config = dict(
    norm='rmsnorm',
    beta1=0.93,
    grad_clip=1.0,
    decay_fraction=0.739,
    batch_tokens=[65536, 131072, 196608],
)
Each number is 128 + 32 x the weight over its row's rms, rounded and kept within 0 to 255. Layers, rows and columns count from 0. Numbers have three digits each. The size before them is the row's rms in percent of the matrix's.

# layer 3 MLP down (transposed), 3072x768, rms 0.0459, rows 384-456, columns 192-287
099:101156115143144125130100163108163145127091100136151162186125071184109137124149199124164186101080128116092136154095094049148149145186075139097135115095185177154181143123152212149080141118163203145103119127156087118089145157152153171139104094094109123177081134142159109125084103138134072081
099:067105086159142101135171153126101174073093099151141126139087138166129148131129182191108132096144102123145141078111104168114121100120076141128133148110101103165123088141125119171149107129153088081092099149155113147125083166120127158137089107156076160123139131157085102119135080154097170078
106:124150117140148152143134192120158109102091130076103151109111123118066137139085139157129099154142126102136138118156132102170123152208151142145097135110128134163089140109109154174117121126158138133134195118131094115108126154164141150130155124112160167112205211137118139125101121126152158113
104:106110146115133115178139104128105117105126103079128093117088096156128153096156104106097109105172168066070148100119093107108097104151179153088170197155176104132064141134137097101183174141065139154186125142182111092089162155161171079155063138121153115140093135077131120100124111148107065171
100:123145114137193103169134160129073110154127161147134165132101110148156091120107116148122117141134103062156135090112119114165069166167143161134183134144138079050169160123123113107119093113072160097121133152123137160126109096114131106115110121140153069123161147126101196162161107165086146114
097:072165148123141173200120090138089074123144147134126138153157175112115167165096101172170096128125142104102111108168108129143119063162165127160104071117156104172123180103125142109126037179101145111160096068105034112118155109155124139107099122166111121134171162107120182076128141118208162136
088:113140198134161090090149121118048180154126124154128175052153126161136171135129086138106108162131126106127126114088167127128059147071125149157096120154079145071138053149081111112145169138156100082194137113127127133135125074139141141132104168158139112101130118136126145110175043176150103181
101:178157094120177117106169163149116120133087128116132118054100083137160106153142097160100102092147113163122181094160122093098151134120084130114146140168128133135153129132129107123150131150159121078139155184061161157158116153143132143114141137180163109119120134099135135165115091057116139114
102:104145183085089188188125159142072106147075203163031114140138118109135145090093149121139183110180103103084102091099172131119096151097125156162105123116049108113124118168123179130124116179142109171142106109127066083117078193178166161132110122106118098174125088157132137053139096134077146063
109:126121107102108163071046169122131072084090132110143106077111125158056133152113096142093133100053135154122096185132113130116092156132112101148106097169178079117165144112083081170103110129180152174109177154048095123118153141033099110109113168107088138150127186142099157070106152098094127127
101:125192122089095150125123168164149112050069117126131149132138160074160077127103134159098180163176096141096115168067126154180103161108116072144107149105128112101115192145119165149180057105154154164088090105160080130092154073136094133177135144135196094102145091113106145165138095128167145142
104:131127025130042125146111089118145140157162127089142163146111092121089104125113147113170102118160094098129094116130167181067093142113077113156141108178119070061138132130119094110168136112147101147125104133053097152111141131133117119079146158104146078164161128183123101177109108087097119117
098:070167176133157132156086171151093098113102146153122142143099122218185102178105154146136148172129086157160107143184132119078100117124120107176169067106070106097096128121145172118176094090099132152127089188116176125147127113149073121119137210154126128141094140112097075134126172053076120103
104:120129181081114093140136118106139166074148123110150097119117149141056143121119188108100141133168091144095117137148115114128112172118161106150123170107123183101161132110136160125152104136106096077134164143099093111176160207107157079143157134124108129148096092145168146179154101128139171192
104:091136136147115104102117133082148118055056150039077140144117135152164116129127137082119137138105142162142072054114157080101144120131168077135121062119137166120134175086168152113133164091133154112133137141155126196063090129193175142080109175122102114075157136070099134090154120140144106138
097:114167145100120112081109145137124115160100098090179124131178142155095088068126162139066131172142068129157140120122131129140151173174146179167141126104143117141147167141117121125129125088108062103151083142133194126120103147140101089115064136198171169140142141129163108106110182140124171129
097:143084098128136119113133134163145154098081144127085068126142167148165147162133134171087146069077200144077117128112141141143209080114036096108155111131143116086129139127151061175106132128183126107129114097075105100132160146088084123129063105157105087095167121138082099129149105100145106136
097:116104140127066187130108119145119120152167129169132118106204131141127158112120093150097122136106150153115107144140076127105161131162171117128136137132119181201128123169071130130088069135118161151151113152174163179092120177120123110169101121135143130089128063141116145091176055120161126152
102:127156131124108150107113124138082098109122141091142084078101145081147115174195071167099159096129068147143151137139137024108094191119154120114099180155058127167125123100131152124165130091156163147178100135124124149134159116157137184094123078127156099125167167028124145137142127154132098120
129:183162108176148154116144132149122175101167126139180055156117090148159140112148090106134073117103090161142176184134110124104095075061134107118120140163148135105055106116072134153156106148146127114140097160132124200113141099109138111186094092183069056132120084113151125193136123110170134143
101:094152113153159110138164129181097104119089147155119151119149153165131084136103161087211108127145135158096172087169142126066115124061128151089162162085157144131123160129150154079122155164100080182181128142118175146120131189145184139168093099172086138098140125178145101177109193085118073154
102:122135101155193149151121152115150100134052128067134146100138067117166132122095107156170153063114077099130100123142109135125160121103148098086169132163104150150148123118142123146113150118149139097158193133123117138088158166107139109140136079112128154126159167116144152116164114159104147170
103:186096111167145074160143152155102162127106081081039128112128132155155101161201169081127123123142171148134070156128114152146135141129063144155156133137177137072119164154072096157098150127113157148096149146103137158159115083149126130185195122153073143138112173126091082104166106114091107101
115:193106098130101143145137149113121191181079100114101099101207069138097141119191154122086088136122132101157142101098113090086139109185127142168160153199106110118102096127145150088213179117173101148139115159131103172117100102129139135153118124181150142165126213149167099158162153142145112116
098:211136120151195190115139158144087117124147197094107155101135136102152136177143114117136124092092125104099142149117127136153122125125097113166169132181034144053093092139068106105158169142138142116116088174166136168104113084191101129167144170106075100170111153079135151154069060134102105077
101:113169153122127110095140181088159183069140136176135108115092123101172177117113120184156196132097117130104170148139166145126115169139150074132134158175106171125133213105143145150130165139112096098129130111107179090092170076126128108121101126139085083100126108185140151121105087137098138085
102:127101080124108128164132202097155167149132121155140108129170135086144140201156111102083132123115051157197090125137112105121136105153170179084184108122149108135160187121067093135108086104155160119130125125151089059105061144087093133191119123156074118131113180092130118136095140149095126128
110:174150144149153099184112141141137177136102138172145121109105100153139126139087158145155189144121099061107148053063166102102113114122131184086168093123187097115129099141126051123173023131141134161106162119123160171111108226097180150163077092143091142140101086142167167161082098124091133075
099:138098140118086110089116122142145141075173161099123151092115134099127143115108149109127134108135105170150140101129122084143111119148134149130075084127089129149161116116127135097124147095138052190130156125059139125151149074146101074169225106107160111147184206099136071150176138172125089135
101:103133129120114072134169080125166170119122101130214077127153091145094083120117098116115120117131124121173108125153183132108097102119138091176097141087133110137111152136092135112103091111123082176139135063136184160093058120121097210064169094147155111114165093106136096177094126097099093141
095:142108067128145167142141154166113155120092128120114106164142154082133166153146150074141086119128086080126124117155131118083142109087083161130072119138152159122088141136096134114172047121119143168113139097069130093128154207108133124070128139091093142098117098157027173105143171138097105112
101:186012113077125119109126127136187147137122100166145134174150138071093163115197080106126176132076116144070156080173149121076118097168108063149066081124151159161111078115120119160136116108170162091128080128123124122121187112130081113153144113125102101121137049118096116080085116183104095076
094:138065148135147085123123112107157121108096150161099153140143093105140184083160167066150143085125165157163131105127139136139157091172081135173139155141059103123090148161134095122113144149094115208088158133139170143145196070126145097125146120079075120108114120136127175115124114054122089121
103:154129097132176175134142097166167134137092188159048165122171126146091107162120081118170177093089128150116159156098102117135148096130163075102111149145145126134172082197099141152151085114163128175109117090111108100226125112161077088157128112123172129076108121175133139074145149127178134149
098:112130088083136086149108100170136137124190189136097070129131159115170135153144154178069080121123128140134074082138127150112108121152143129177100181129105066140129128129069183141182106032138130174115109086048094071149086115148123143203126148118073103108113126135119089143084163124106170142
105:110114156161174128110082091126127110165131109166142041140151106151109144119141084115165120133178088171152132153069127160193131077094106105162090169177140102164140110168075147086181102087126142111148204113121134162120133118099144167108129132141139069166130120149118118124128142164146142107
098:173135127089130164114116084169101089133120131148149127118124104145067080130152065086081105173116129186086098156104131116177143131097112133099098108146184114123122086184113055172163134193105169167100102139090100154190154147114096159116081152117161097123113176118106124139121110123183139119
101:148171122151078102111105138125118157140106080186096147125172122103189128116123116083118130157106145135113065092144133135143122133122137094140147123151190064129081135105126126127154165078114108084105147122114150142123085127126104168141119157105184107126133104068118071086123125175116187168
095:079038095196116149143125092080106170173133097133122085126125115115144104120074082055176100112088222124168160159100095112186165146116154177131087143104139151146110132204128063132131080127101102171139113117165133100158116097101141124131127154124096142157167096100126106079151205155117091160
107:152090132137128089112142181134135128135089170112162147113154206123142059114131140113170079097110130083192124142151104113083158162142124110130101112145075149116098133141152151108172151101132185125049138121098062186114148139140146141112072087125162075153162089073104124165094158116147071093
100:167132175104138117126127113122165165137091153135135103158125141156091117108097161161125126105114189159138097162082095179066160149112098148112075126097095150151075125089214144086108125122156174148098171145140111116111088148106072105128194171123090137119119142106147162149119136162157129124
101:086146177158099083178141113090124158147131172176128142168156068042124184170097094141127100132117145130163161096054165184081142094082164172136167115103093154043101123108087125161103109116116115128149157115138121127152138124092168123145142167104063102123113160169108101145170132090079162104
094:117186144148158138041103150110089123131134155107157139135191133098099116166138068097109131106156137114083108121073130149177186176124129117166101110073144145118149138125140147121182129202136183115114171185208099164097107101139178147152161150124111150142109135080115155112168128139116155109
097:134130141144168101139166115197132159121131124113137125135185123108151169133134122080158145142153155174157110131095097116138134133121109148124156130173124098096070150193136075123142149137158132088163108096121099051140107082115138076080100072134113108106115157078129078164144122155124056150
108:140146128100114133175173101163097104129107140103148083097109157158148165140107113111106158110147105114170121120119097133099089127136135124125069110152113116125061159114104153120128130113192102186146053116136169107133078078164087146087146164145152117110120178138140151104156100139139135066
100:120122144139095121134085146123142103094086081057130131111141164173150137174102105115158110188081187118137067165135113085146114140100088145174137146085064102115161169110124101106105136105082137113130151093144099095076087152130162116137137165083101123081098128069122132145095097156128127148
095:110114121132094112154113130095188136138110075150188159163071070117174143085116160085089176084106096135112154118128140164132116100132090150106093137158147121192158114085080158156167179147105126165081090154115150154137123129168138096104102115112148124113144148096116087115082165071135162153
092:167142108124084139193202116146100205110110168161049135110082098152153114064109127126095089125181155126105025110129167142069154053137102117154110088152143088075162131057119169145162127163107150133118134114080071172104160160150081108167211101125057073095134133120103126136114116176088111149
094:140129168128114073146130134145127140045189070098101132138187127124076107180116159149061098159128087170114098120137115125150124088154082093118106131142136179101066140107171086104081158107188145197161101139091115129126146094146103114113128117072110170131138174116193156123114121161112124135
100:140138213047074112099105074099109175154080108157116133111114086132161167130144250169200119073083102096075101148137128082130112164113169138120203088138097127151172144039126061095140140150120146065175137161111157155132163112102118162106081113097038117110149148173107136081137172080147173138
103:114119171102182076105097146068146180158075104203115103122146110119193141143109172130105112100172093095179132169116099098154095166052175143101129123115131135077132184085163135085154167088114155147149141122105137147113132130075117172113124140118117132076098128053144096159139097120127143064
097:079138155103184090112052166142064113182125093129117107137123132117189150116139115116057123159138196113140184162095136103132166110140085149170071128111178148113072145162109098162167111190112137152110132155147097097105169135123123163138135184143097122140156089162097059090130112087141144121
096:134114151159108129143147095108137157132095091167183089146108172118157140140165078126113093112127141172179150093099116132069111162104128143152161055109120206100161144061128141109174111165145134123130136152142095154195178114149127152139116187160114121093143144099104097102104158113130055149
097:179098080147094138159084138136175157120083086124146099153099174135117130153130115148177131130106102188048061125141141132085109183153124101094183128199120165100167125067153135086118117142122102092151146095204118083150160080163091126124146124129164052078133066095161129158122097119062106127
104:154104119072095154166103094116089105116154106133100142162117115179145167188118168143124119120152066148116145125168125136091109152109129086140167120159107121076113139136079076148078104140130140148134118081122136127086210118094185125102118120125068105141103117138161108146121114129126145137
108:149076082095075106148042144111110099125167143118069150134095113166145130146106162135199144136119181091113149112203159116136193171110108087165101069115169075071142123141138146152133139140174143122130165137128101190158189129120132087112098114143099160054127086172094145144073176055168104171
106:127135105123106154153165109119162130021123170179125074145132151123063163053160104203105105094063106129141099187092167081144154128131125111131137116141159169132207131146131112114079111052142161089140164128105127123136120113125127154111149139113185084108116111085076147103120119147119122117
096:147113069157089107160089087200125117125150126136107074118107164070122143087096233129099140112110126152129117157106144123166163092134129140135126139145159109118120173197193135123152121144122190195091137100157147123210129108108165125110109132117138137107114122208132067129153140132147119150
100:169112161102158031094078161120138087190111115111128091120089049160107191087198099117167123163096170132137176158129175084164119176186109084145114135143098149084110141103122073119072189169069091095083168130110085093159154172098067152103076143144102124101097140128081100144147141145081136087
099:068155148147112127172136146068152105119120115108096134099118178147151145159094130149076172126118076125142119101099091114088185154147099094133157101102142142085155101154086169178121134129135085108208137085102092210125115128111123134189143135143139076070167114129072158154157134133172105162
102:107136155186126112152110120169149156141128104125154154105139117171091143113157146096122133073124123174202145092125116120123118072130153136130174142112167116131139160148082144102115129088134151141092135162122135120118144151099136112120120166152117150211139103175136124154148108136075148064
102:153091160108140097152112057099074167097119103102068111094120155097078090145123143167132103176128148139148083161116112087118078170162148143121128122105141142100144124131168096109105084111135127107144156184132126109151081079096146132177101111174092109121185180112055171163167155123127089144
093:118184127174108168168091199175088096147153136133109161117119130162065134153139114131124143100072117162173150139092167113193087123168125133076103121160168180109113085126171192123129120123135130139055088155131170213147134187100161142137126128121124128186145166127107143164135123078137182095
099:114164100123156175142121104102129138253111207117144126147176126144083161133185106095136151154129101119121147101115126146135095087162129087107066150145182124089155125131037134124144098090147202208140124146195158145136088095059124147124085077139065147075113119164160151113119148170213126172
102:126181058114113139103078171152106104104065118129090113113112151157175100141102126172145173109100157156162102128088157113124136059123149126125111096049112197130120105135084120180121165107162103187078079107131173149149094151169101096148148151118092145148160102134106156198108156175108099127
099:121062123083178122128100142199126097141213149092075123136164176098104140109124154126164117121141156107129106113107152060077106070105194102087082207123097110161111154090127122134093127132163158123153097124159128184105113118113157128117123078082076040085100141034149116121091173100180099162
103:177075120082165105086125090147148105166181135107146138138098154112083124150117137158099097186146114120082153147107123108181099171144142105154095179150104102172160096099122128178091104155135162145146147235103125105172158130141132094158086120150176123136122154145130108111115146123146123112
098:105141156132091141133130124175112139167115137186110079132150089118133085174159162141119165113124132119151158109159094145118114124109151107158124128164118080106134144142112103118174064148168160135128196138161080117130146149133178059158114146151150169143126155181041148186121109173115161140
098:102147127174094120136152129121135099110098198144130124148127083119217223090195144132117087122118129091122160134176147112093137170161154112140125151089133197098065155146111133136140129132083105133136078135126136144117225080154146171149043111110144161126127153106124126108145084121107113165
098:131141107158121105155114158139136160140129160151121086144120137208127186140139131085097083157120188102124174132098076159115110121181123170089128129125108154087131124126055142146199168105144117128106125100184169152099176082130157124102072135132145154137138158103130153114140113128136118082
096:106142149166119111128121123136184082111123130107158119107147150128093106158143135123147118130127136095187068121141207133120138170126131143089121119092100122119095150162128147141098114112150206162144098105155148138131121147084072076100147166125098117096179120110159182136166116187098145087
102:155111153102121119092172172098134099114126144129114146125102145077108133128139137117138105125133143078113168198157114188142107199098193140066148125126166126126089134132132132142121079120227124141184137070119135105133200084159082176140101171103084143101193161117131094124119145110181150094
095:108135107105124084129155164066124114171132138114127121083092137160124093130171082099093107145141085133115133104108140141114157147125133112144169204114110094093165166163098134120114111118138160128145161085142121192141112141130157105156096079167054115168125139098090219108130108122078117140
# layer 3 MLP up, 3072x768, rms 0.0311, rows 385-456, columns 192-287
100:129101055136095153116104120123090214076128207114070069113108142117158135152095074145100111137143220142178088123097136149167177189167146176111180110155154127146148117143163109118087109200095144059167119147176079168133151111136118122107132120098127160126143059154161197159125168114186092142
106:145165078124154144162133134094106094121084209190080100163126110158136183164105120144144153146119083102177116073220152086106117118083104118152171201111192116145096097129104178156043125096148133168096152173160107160166124139167129069176164115090153124104127120089172137115086146125136131129
103:080148145149123161205110159130106114145129144100125065134148203097137131182144120096141148085104114117135106105106073091161161119116170127063050125161170089157114177061123108123113154118205127109179103093090100149108147127190091119145122191108077104149166143080072137118158149094150160134
103:129137077084170118113124095107153220174126125125108164193127073099140159146126097166124138108137094190110096151145120134106053159112140132107118153145118193120075115122166095088117149113133127106155117139180184119051114162116148133130126116081174095200141102116137164136097157098159153145
100:156142096092180082187138171118118156131110153172126126149108098133141110056102155129129093152130229148168131182101130030153156164073119143153155145152202113081064112105186059179110145145158146170128136127103128108088148101087116128154151118160145135133155078182186122093065102194183062175
084:167133169135134145134128116086157094174164108125158128088121126155120107092127159115161127091109105106115113056109152140151043118134161138172100103093141102105130117152083150157156180019205167180140103119110116123075154193122127088116140148163115182171064164145108161181120143051132132133
098:130097147109158181110164155095141101129178167125125102074094119098166137158108095087142158128146171115073136099078168118037100142134085128167173088144121121126069117102090102073150119099178185112181142158128131140160121203185091117109111101177146102089140152081146155079145163110132138190
099:132069110127152153148124118078150163119089106075091136059139157161134135106112183104155110112089133142137133101158122124192087149180120164092139126167103168156054155085108093159135125129174177136093179195138138141117135153179135142211131057136133128135124106121071082109066100103084039147
117:055220126116156168090099171063131126112123124126130134110085068148090136151116100176125120090156143140164168126190168159152052165072169038139091137136137077094131116104096116116130161137181082143151128091073140117124120137054120120060155114156126135141109118095127120098143128119116130112
099:171099166114122163199120136146111100100136164122155114155137074070125123149134146106095138101204127113110164101119114152147169108109156117167169103192158163173075127147120121073163140123128121093154147101131132161153129136165136147127118100138091142160150169155118164090149151093169159115
104:108162117147110102106169115139149170100141106112116127158141133136119166136095137157106099098117104214138129149144095116126056131107137131077144118175071133107077158197076146115145138183164120121090119206071153142127086140129077161122116147162106108157151114137120077159130130156118123092
098:165125145149072132151100175120154147070174052150126088144159121085129124125108156094117081052116067100149083122067143046041161108135151157142162134176130188118080155163162121116098107147063146115128102083092065154133114128126138112155110096081097076166154117195123163142190139169142124074
098:113122095114104160150140153181146105147169203118122132181140086136142150161112151138178136104151101106104073137126168132117086117113144119103136098141175106136132095143093102113155140165148119136105124135111130132164141097094060183098119129120162153113168138090166073138131140123133044142
106:082171110132138104119160125184119149167126132157214112135178161129064149165129117155122158118048138128164122167142155138146116125142176109138140096121147166140124111107116134129146147092079151065176148099153084194093090139086126198111153169084104113120119110151091156165073210128127094169
095:123105118127107157066101130143132138136124111188130095157134099192089102124139144181143149128125166124206129139142170181087104115110194111119153148136123123117125101123106091101187122171169171127164133075120112138094112124075142134092071107123092094102140179116178162202146134176181090081
095:096159148092134196093115132105138105113131113113162150119169099094179111123091179121155118150113125147133122145156153097151111112104148112132117144124148104112108170114116243111107120097148136123110162110178065107104176169145130163183108131138120119140124107135133129050165122178127126132
096:152170139166121160092118125178082105073122135096120144103092131117190143138102136062145171139126138136105158084117158169110089091072128145143090131159068124080128123086122150123175102180154133120184090093100108145179149116083085095107122062135128037170139147140154100146150058117223134133
103:129142148116099080103166133120087165117091109104155116144081150142152110156142093114066147115101162153137110134144079085121129099144091119117121091154133130136104136163122081113126124081128140138114090110140101141125116114098159063080157203123049115127077194089118076102124069168186123173
109:135183103145084150118086146138157106128117137100133061140156099168109125132150095176121153108164085141157101084105110179104098132129129110116152140156115142149134152143101124164099082085131163115086097116105161117209177139098161115145095189164140092184169109133138103115140150122164138092
101:159084088104108136181125120135160116138155101132133125107115152131114079104137148116128142118126089108135106184084143115088148108153125094162213082113125129064151047153153169141102145112144176105094144076107167117113152145137112143082158104100175129095094083130154103133098074183134110125
099:165117072083112196080108210107103142068161156179103188125146109096095092143050176173110143130096177142089118122127139210161087129176108073118083088099116088093176140145108067124156170147157107108132182096133173163146133101179080167109145105110117127170181114116136093128098135100112118167
102:080149136129154150143128147149106087136090140145140159122182111162112114107149150156048115136137149142152150083054072138221136143140205139119105095106088138143161194084117109220045161141138159125212167138175111223124113122197166124091099152138130137178076124134124168164130175160174149195
113:168112105136123068113126125101131109123096173113119134101130152050175110137171145114054150125158091103107147160158161125092097082155097169170117136142090154120128099070202131126115214155092051108085113114124095111161106145107123096154178100128163176182154145125129146077176116108139182133
099:123178174146125117156101063041137123138111109150136082159141161094161071083106135074081133145104140153163145100142169138112133110121125131120168142103083174137150115155119088126130115081180121119101093148107166123101086147115133055125123110144090159068131139096151185129166126116101099170
106:117138135129111111123209119152166152074176093141083114201132216097077167165095163096135172090066133140117110096137119128093145147135079143125048148123214164090159190115120075153120130152142137107116103067096096127142169122144149126154114103162165091119176134129161116124092178035115173167
099:145109169091107172116108126076152150133047076104181116115124131115145109137150132178084116130115126179160137113129126157095118197125121129159134189181139149133155153099085161131132120132113120113116129097128121099145149169121097104068188139147197130122166171198210130153126168133120156107
105:121152108093134101108185113132141117139137076066150150078153137113139141155182180196111154160106126115081113183152121127147133122142144134153121125143065096086180088153142101101137139120158121079121130165157077107130111112150175095148114139130085073096092122143114114160157109149135151139
101:126125128126129074120123125150183193168171138124076094105130111156149099114211123090153072137119163125151110177171084176109069085175154113158149117000132181128161158133146117107133108145111154164166134129114064127094141076114137146084168153139128110127149053131129064195134115177129169119
098:153139175134132120114056107104209175134179106141136129089128207106168105107131059161145167147129118141145133087132094124098188183086100111079109143126123130130225070146149149066124110112179128070173167107199157151139140155154114121149076207120054133180152117100096164144120156157126142069
096:136156084173114155059153127102148107149158135193193126082119086097115114091112176093111138154189121133134121090126176136164134130149159137153139210118123195049187088134123151107075126146162125149087158124105187094098156088074147168170144085135127087179156138125115078145141136125139153053
099:097099092132152108162108147157163153130165173077152105111116114146144208080096109181126155144156111148117137135079111115156107170115073165084146120078099118070128146100074124156150148130126122148128141113122132091135090072071119149142129106082108099166135117121163077150167123123114149108
094:059134093199108119123147135115148115175192183091144156123112057126096114147107095178110159139130191162172152226143138107100054105088200083146098084129159100140177159154165157092122180129131140086143159121139127183149086126090192137105121127108112172122146138122142111143140114060157116192
105:086133160098152094126166097143065154058131050130143130141146102196125214151127144113118078161113107162079127120079151149130175166123066170104100102101122176163151168145097139073068125129055130096122077157069119098129127122134151117143121129138088127155118065151132142122066102112114140089
100:129127133108133097170171118086142111184100096138102162150157096164128132072170145059073153080114112075107141138120093099099168155114172121091164101062146147108174099127104110074158151152129106164123142108132092146129168128097063118162133070110173120161177146104188145113134133153152126112
104:069118068108143114151102097113148082151098113144120124135194159127111109126123068130181138067118130165191109045035154088107097142094120190156158180153163166103105098153145127108077143120116127121143112145095119128109134166150164118129141097138131187156081153128125148157120087153063081100
096:115127140111114150149170104113168126154120163131060120147119100123123132095110179163183103123106168133110122137153114164134135102110113101183152148101164130108168156143138117107136167188136116078175072117125173096126102110194086138183135170155025081125094168102145102150158144148068129083
101:124160177127162128100182090137171147141109138125121096138130127096142142147120099168061140162173146113115116144142094115120129130157182151094142125128121158127128126155177168151091113137101100106122148153149143158127130198136161075184093043137147162139099135156179170165112134105137116121
099:184057146144124110111137156119129133093176154103128167086114154131157080126156176106178129108114120124128126165113114131120127134126145129178158119120122098134132152112146154118124193136144128147172145094126142137148155189118114180125118093129178112114156177149125092118135133111080170102
103:134094192107105136170150126131137103150167128132108118075091142120139146109156111115100152052165124142149113117091155132189105116045123100150123163148122095177173148138120120087143156115143143163159042150159153113133143133116203091075161107067117174147162107139065098207140165076135097116
096:106097163133161132135098103123125126069114099118132172128142108167195145152118144128181150101146134156150122097146145121103092116127070058130117123126160137156130072130165136157148143142102135142214177136162139123100054130087097144099090165085102096101139145157119120134100134121161126142
097:118109113112155114125162096143133144162146085108131112128102153114103153126160113136133160111117099099038172132154109123156176089123144106125168138088168169094073136139154144152102133130125207082140098130118161123143152122144087094154085167120167109165069110115093103146121064122126112149
097:140147117111179123143125130175176097089135106110136089130120148189137102149123129187157099112121047154134229088104137109115064129100179156151141146134150113130088143134162109090104185148169046127118026123084144078092140151087109104120118074126109138106146160175135126178086135164143130167
092:101173097128129188116104142110137114160120147081103061172081150166131144144138075135151096169133097164165171163162068132165145098114101135163106152169131151166149142080182147138121125132105122160129092085119106136102156151170181107135129133097139071169107108157098107112139125095133144060
108:121182117142090134166065099132114158128161155090145064149106125093101129134100159194135160098081155097158173096097132119140129144182160144153165159089107146140095123089142131107114113125121125142104181134217133103083092120178058172124103164091163161161127145099130126080132105137185122098
104:116147100138176105117106137091160123094085133182135120161122177110104089151093113169180059119111135128141137115153139169200112148158092120053096132098122162145121133124118103134141134141137082110166140113079109121126118199090125133116156125100135148147111179088133146116157094116125138105
096:110187119134123125123129089133130191081116142123159087111160135094165172079169096143119132136108151087138197153143109160140053108150124105102177164155176123128100204092172132068139114154095128167124151169123124164117152169133164129167191107147097101125149150107099144110104144133148151078
094:060166112119097121070103093077111127126120147096127143120145131114096138153141118113130143146131105161178172150131120155160099103094147128163089170091101110106153184100106094134136145081120113107114116093141151087073130079191177130093075119085160127155132072176127128147142138082143125131
099:121118051133123109129095086174168109079131121130087106174125145124151112141119097088162098146138117138100127149119019170129141128145158150185128117108198202127112134121149131142159154160107115025147139118100078155107156098126147150118129154168148138142153126172145103168136117143121116138
099:137114221125143173156148206100060091141151216128112091149175134147126173112119099134052162099107140160176122128091049128116123209088126134135138146122133124167115103122133170210133141183135084194117122095136159130127110153176121081141137070165124114075205136125119152081160080131163080129
102:091154155098159156131120146104157149113126136085124154133167161113098106155086098130145142136090138147135097115117176108099198156168179162141153166150126151152158112109133187154152069121115109179088196157161119093111110104209168156101091198138183099169171108135110138073175176123121162159
097:093166172092159172155138129161131137169133146116094153130175171146117058073076122161182138080120079174121048120107103114111118116165158104143121169106139169150130130191112171109125135155181136143169072067145124081158134123130106119146125138065157160141158143179148105090106148146134115140
099:128122089111131092123112096116113125136207164112109199112109163101116082122148146115137094123140145074121089077125077180154134122083168141159104167180057149189206147114121150088093069097115101133149118138121140097178081163151175077125094082177110155120109135137109121115080068138171122111
095:130119132104135167097197101026148178079110162100080145134157082145199168125076118101111173087118154113151162113161105104135156185111133140176067115095110134158095103079132114104134144162171173095184108109114075195110106149161080154089174126127119121161065175160092102111105090146063144118
098:131125109127129160135108110131089165141129143152074141155134135099191142175161094141085100131101136125125139108119143145139120126100142140095094094147166105140169119138142129129142148164095147103155161132113077158087139123170123125136167167082121104185106159152140145104187161133126098073
107:044144097154052081088146130127145190149158209094099116115160114137113203185056111148183175133140143062124130115130065152122114121163097130136141095074149170147103135104095200145117090142133132108149135142152124175133123066104165101148157097147119137094110090092112112128179092159109101166
102:117116182155117112127094103107094140147117124115137168128098139133128118094066103115137161123117138149141070081178119149126154134136137109173109147110164099116135099107136121156138105137127072187128180105145062105074099122152093142130133119066115111191093128124156073169132113087165100186
100:161156204148129151160135170097113191108156099125171190090138093146116097127140120187165127095168110073142088092141170165141117119140078202117116155110091136162099154079170158097120164125128093153135164085100084142134168141147186130154115192162108174133129098084127137118130093138112125177
098:170066128106118131115141127078147128163136130067155148176144146112184092148157151167113117106084125131167106163091184152162096171108150121118144173120139156134169136066147187149151111108116117106144145124131105211174132095108093087117172109172153069186118200148119131113150150141149074136
098:156127091156099111156128104074154117107139147140120168153126116173074139189104107161137125125072091121116136159166095147139084134109126113120148155151154115142137146107203159107194094154140139136183113125144136079088129138170117133069121098077184112142110109176108109201170147073178178165
102:143092145096155111142149131143184124171131095126099004203111184091133126139133083105111146135174092086088133118115109089111117106115162108120158142103059124146107155128113112112154152140113068121129146127159118098072131089122163179115083172147125231161143135125147168155100079116136128128
101:091131059171098124158157166103094178080121123128149117114127110145062144146136116134123089134179109160146141090089149067052131137121121174073205128117125087115133079119104150068117107066130145034126162092124101124151137163183115113144140164060140104170161146145141074130184120133111155099
097:127024169116121092145132103117108169084135104121112151176175142087127146149150148122137120172152178146112081140128144048153121118146175150141144159106173132113100151156093115111115069178103205151148144155107142067145149110153158164058096146142154128115160144124143065132155107152200100146
097:089132082120146090116165128101178175088159102082103142103118189061119129137097102104123149171199148100161123104122067150125124138156133196144112118126103092098143100103104112102156122120093188166081095142134156111107083113185127189054118094087166119158050137157112168126072134186141162148
098:136134139114150124129114132114194083144145092069107071130126133089127161139120113096146122148168028127121082117078167133139164103112154178134118157150101138092130060163150138149123148088102097127079068170158150097152114170121044073087119151118158140121204107121150173110133116120129108012
096:115128197120125110145107057088112140158155123138143108073129089102110131136117134167106171146175132132147093113132168087124157141070135132092114078083099148139212095200116155117144108144186155162083134080119173150140074145152179121093115075146154146133113099162107174114173147165154137119
101:184095116111095151108093158091090167122148162153084140141209109107131152172145133101155104175132125139176103070124170046100096222088124154135159154130158098140086115093117092109134155161184086163146124116080089148073102094150161120121134149070138145163127113112142120111118141096135126113
094:106154086107139119122105104094104117074119097117121189126156132177173153151123168115073060169144114145155053143166170126163155165180134114090092105086162142108128129162122160187061135106153149086112151128098116148120099168205109192098127126147080082126122081091190090134175131121141093147
099:157185093093182152139106142150098163123168164146150123175167157166150097207124088112194161130090110111169138129190108121135084115101156127085102104156105098117143139072059137065137121184114176138144144094113066088150101181134137094067182138091163110169133143161150150149136136091154120163
098:142145137118127140141092064122151135123160129140086098138096066106133062150159181182132123099097131158078097109109156148150167124134110164120087131104111118082146131163170137081080125092090137071142080125150084073097084192159101150105134108118188162142099135119097105088107178102112112152
097:139119121106091169141117116126183146178141127155063086185084145180145195190082092097103137182161111215129127127131135112111100148091079169126188110124093135110140094161164109113143074161071081149151156125129138124170096104181113139156104151106108174102138242178129098130121137193152084159
100:135159166121103117116117102132126150107164169152126064148159103151193133123079098163112171106124102147111156142142107207081086128131117194104192144079095137230119151104147127082100080066176101146141118122112113149099136085075119153096127112135147096123077070142126098142148091136129147109
099:094116161106121101143194179089125106140122151139118133175095199113154113090162165166119136135139104190117119127042127130118139097098094070090142155114083098118117096147148121154099099149140153127138119126172098139134127191191092127056148146082163144118102162131149116153082167103159150136